config = dict(
    num_hidden_layers=8,
    hidden_size=384,
    num_attention_heads=6,
    num_key_value_heads=2,
    head_dim=64,
    intermediate_size=1024,
    vocab_size=2048,
    hidden_act='swiglu',
    norm='rmsnorm',
    norm_place='pre',
    norm_eps=1e-05,
    positions='rope',
    rope_theta=31100.0,
    rope_fraction=1.0,
    qk_norm=False,
    attn_scale=0.125,
    bias='qkv',
    tie_word_embeddings=False,
    parallel_block=False,
    init='uniform',
    init_std_qkv=0.0279,
    init_std_o=0.0,
    init_std_up=0.0279,
    init_std_down=0.0,
    optimizer='soap_variant',
    learning_rate=0.00447,
    beta1=0.95,
    beta2=0.95,
    weight_decay=0.1,
    lr_head=0.00715,
    warmup_steps=200,
    schedule='wsd',
    decay_fraction=0.835,
    decay_shape='linear',
    final_lr_fraction=0.05,
    batch_tokens=131072,
    max_seq_len=2048,
    doc_mask=False,
    train_tokens=361700000,
    max_steps=2760,
    dataset='wikipedia_en',
)
Each number is 128 + 32 x the weight over its row's rms, rounded and kept within 0 to 255. Layers, rows and columns count from 0. Numbers have three digits each. The size before them is the row's rms in percent of the matrix's.

# layer 2 MLP gate, 1024x384, rms 0.118, rows 103-117, columns 64-127
093:141177129123144076150128115122163163086124100123121122099104062144139084125112150155197128164153116170118138146132092086078149129107113135121141126131181104105069086149146071130147095171112167
100:104164066042130121156110152132139147132160153167171174138162148106128099101127094156184167129128174092162087170155166117085119093101141152051195147171141094119126162101151107100159117172046107
101:150142135144153110145134134126118188146117157196116182195112149101108164114062146114109130080112162195166117117202146108132134090110138136138130113109092155131168182147148107186122134152180153
107:125126122141151139235096094140221104115146181112159147109132146112117123119155116148113130133099095149086203168084176063119120155081081154161105119079117100109137128074123123157136182190112161
098:132102159167145173144117173135125112107114115108117140140111155053119138058143119105126105080130136127140123165114185107147145059108150088136136124147170117132195150082190115116140122151134111
102:145139093177117139126186153102118131126143067108131081126028074091138133129123080112085102138136124131148130112115117097130081125131091156169113088143097097120166174104099122133148096141146181
101:140134098094106109171081120133110134096156072172136182131113150171129144150148170155104167140133169158148146138152158136112175089098122112088140161167105091145154126132122137125136150105119036
086:091171135102107143130107171108106101116137140188100146088156146124140106178153145128121102142139127184125129131120174073161102139103144118112140139088126104127162081129165134145194135098098131
104:130073090094068108123112106076112114148140080109137163120167081119147154180103123152137127096075119114103170128076111132153115095134126073158136155160168105096141111152108120175066162120142083
099:106081105172114204134174070100127172165099152070183151088133136139230149111141171132139129089099082140159113172137113097105111056128080075100121093135113131147190073130109178120091081114168117
103:097148107082133151198172133127096108113112114109143118140109130181117171140130144133114145080119140127123110173135125110144093126112128107128165105101094119133137132142169138120137150130090142
100:113131171152190143129097100158124132156134080109137122151156144140077149143102160131185127084204043141130037107141157095116139112136107118182114118104082142146129139107167127100141077146126073
103:123073144116067123105115119136058108121135103104087123107183130100092115109107163114156044152139108106093128123150181172080216106052172137149128148148134096177127177161155093116137143140115126
103:173151126117130207128137104073139155113117095194104139145122113080132161098165105152138104136198119137124163128066146164149141182097051118162122134160137104158098205124129163131186255107118126
099:135120115123129066133129112146126185156113115157127136129170123201097154113082059136144159133184160096121151090151131148120095175120145117131118070172126097142223155160139135143155133125100125
# layer 2 MLP up, 1024x384, rms 0.12, rows 103-116, columns 64-127
099:102125144109101163109122159144153099116096122109131128127170101072072098161144123107095142075114141108107123129114152145203140144109141135111060163111076133153126120097141143109144131137127124
104:139131100081147097142181161181165151149103116140133132153118079127149131110108149147061136115118130146152082096150163098084184084101152138150090121149149124151162134163091155172136147107158202
096:115138127119181131141154140178108152099186116094152151109077097141129127123099128143195149146024066098160057100114154211147136099155136137113134149112134087135127174152133111132109121144107146
100:147125051147112117107155130188164128066043149175073145124180041101076143054174119178072107083140138107182112094134075143116187129146167097134160073146122160135186129174095129127147068180118117
103:115093097106125127106092049151128111118098145163095111116159168149092107147095122086063074096125099112155090152106163170131135149105111145138121156122140126108115146131183088138100117116147120
097:089139124136195130120141108178173133147145216150172123114134196129115143167121162070198178138110128146153163125122067179170140122114135085111122151116124167141108102095114097099118186117087118
095:150110207081104123149084160172119130099153159155091110146114107103147131113157144141090131152200163100151102135141183163141149132119195099081156077125191143140121098149097108147152115113104089
098:094170094186153131173115119105134121109093175159155189160152097123162115121117136138092126110082107116155113195144110154121126121107226108167167093157096129122111123169079071135144084149172065
100:083100140198173128127149063098121115138158179084089149135138109186188159102109125105177132110124169142124190175142085083128169082068103075087112110181144096166188122100162123194153128130106122
103:186129124106109092087129112152207159162112158127145132149119148118146188149125157099086139117140107188147059183177155140093116101145185118158155154128105122147168178153092058146158118062139048
102:065121110145135085117143149194088137114149141112130122111075132160058092149121182180121117130179205178126075079160168121132165102139128129155147146151114171151113163122115120124137175114114155
102:131113199087092112099229142135100149115109121170140101121119172120139105133131034129125118101112175146117123194154063141147113182103157098107142184106163125127090097147133109167126113106143100
097:106108124136057148133073144107126125109111065168116091204199079145125174149156119132098156126103176150175155144149102073098163121082084082169109119116107132114165146131050151141100144117126164
110:095124155164109100129123125153093105136138108092161095121109110143113126142129145110128187113083106053047156150160118126116168150154234149081111133115120111129124150110138102177125104156115110
# layer 2 MLP down (transposed), 1024x384, rms 0.111, rows 103-116, columns 64-127
101:117093141167094127128113163206203144115062135139112123111089106138081135183174139108111123075138093141103161110148121117176201159137092138077108105146089073191136108106111086056111154146102155
102:136068112092163100105100182105133093172084108106074171103139121143105061158185148143081152146097168189095188065121143091148149208114132180148115159124170094098121136110108168098097099131158106
098:172176179141162182162120165120097124149105103112104132133073116175154188084118129148122117124128157158130099163104241117103119222101135146173135143148103133139151082140147111173099050162037121
103:140173134075127182154120131105170159103136114141172129136176127089145145127174153119085154137125080062148081130150167120091125147109139150095137129108085092147126114133105115083154123091089082
103:120177069175186143082099204169111135121153151113128181152111115126132158108178117086137146174106122128126135100117175156102054092161145121094095129137212163118138132078127116106078152137112120
088:160124182101122097115060107140125147170170091144069139124124105087150140083161170160180189111139123106130101180068191161118111116135114153090121123121117101163162128118142121119110115135128103
099:136132135139129081116143110120200136124102104143154151113143124147114109152096148144166093125129167120143172113185109122106127154155091079133164165180138123093132113108089152112139137120173087
098:114146126158136156200113084119199141148090090153143138149198116155109132106129179126169125100143031109120129182118112146075161179141149147120121137136158123134085106151094062083148113156141092
101:114131115163165128082124126216140132141162076137093122130131131141138063111178095107124112134166139117132121145090118115080112127179146157046160114116136136144157137099140108110142151155103144
102:166148110184104135169100103120106103146144117097122116105109106108112207087130110107171078102108142129131090112072152065104121114150104189092131122156128190093127095088147106130127088114126169
099:173161096078071080202119095122113124084128051156174187199165103123130101132102109129148099112175092145135107117117130158142143163044124143141131125145143108126130119161128132120126165103079131
104:096122128149134045115190104090167105108134172137143119103138092151113113093127166168138161082174148176073099127081054144094157129166147089190092185074143175128090170155123133174137120111117086
103:071096103127113092055077166114146092152100124146088087118130156052107136100113152142127124129192160146118178159167143132180156142102121166178157149146091122175165211128134115158133179146121141
103:213080134109165139136145165092177089171119175104132146148142119124167161173116159113119078100076126135096112147109130119143096157118187131068135159196156124160131109100153168162139149138117170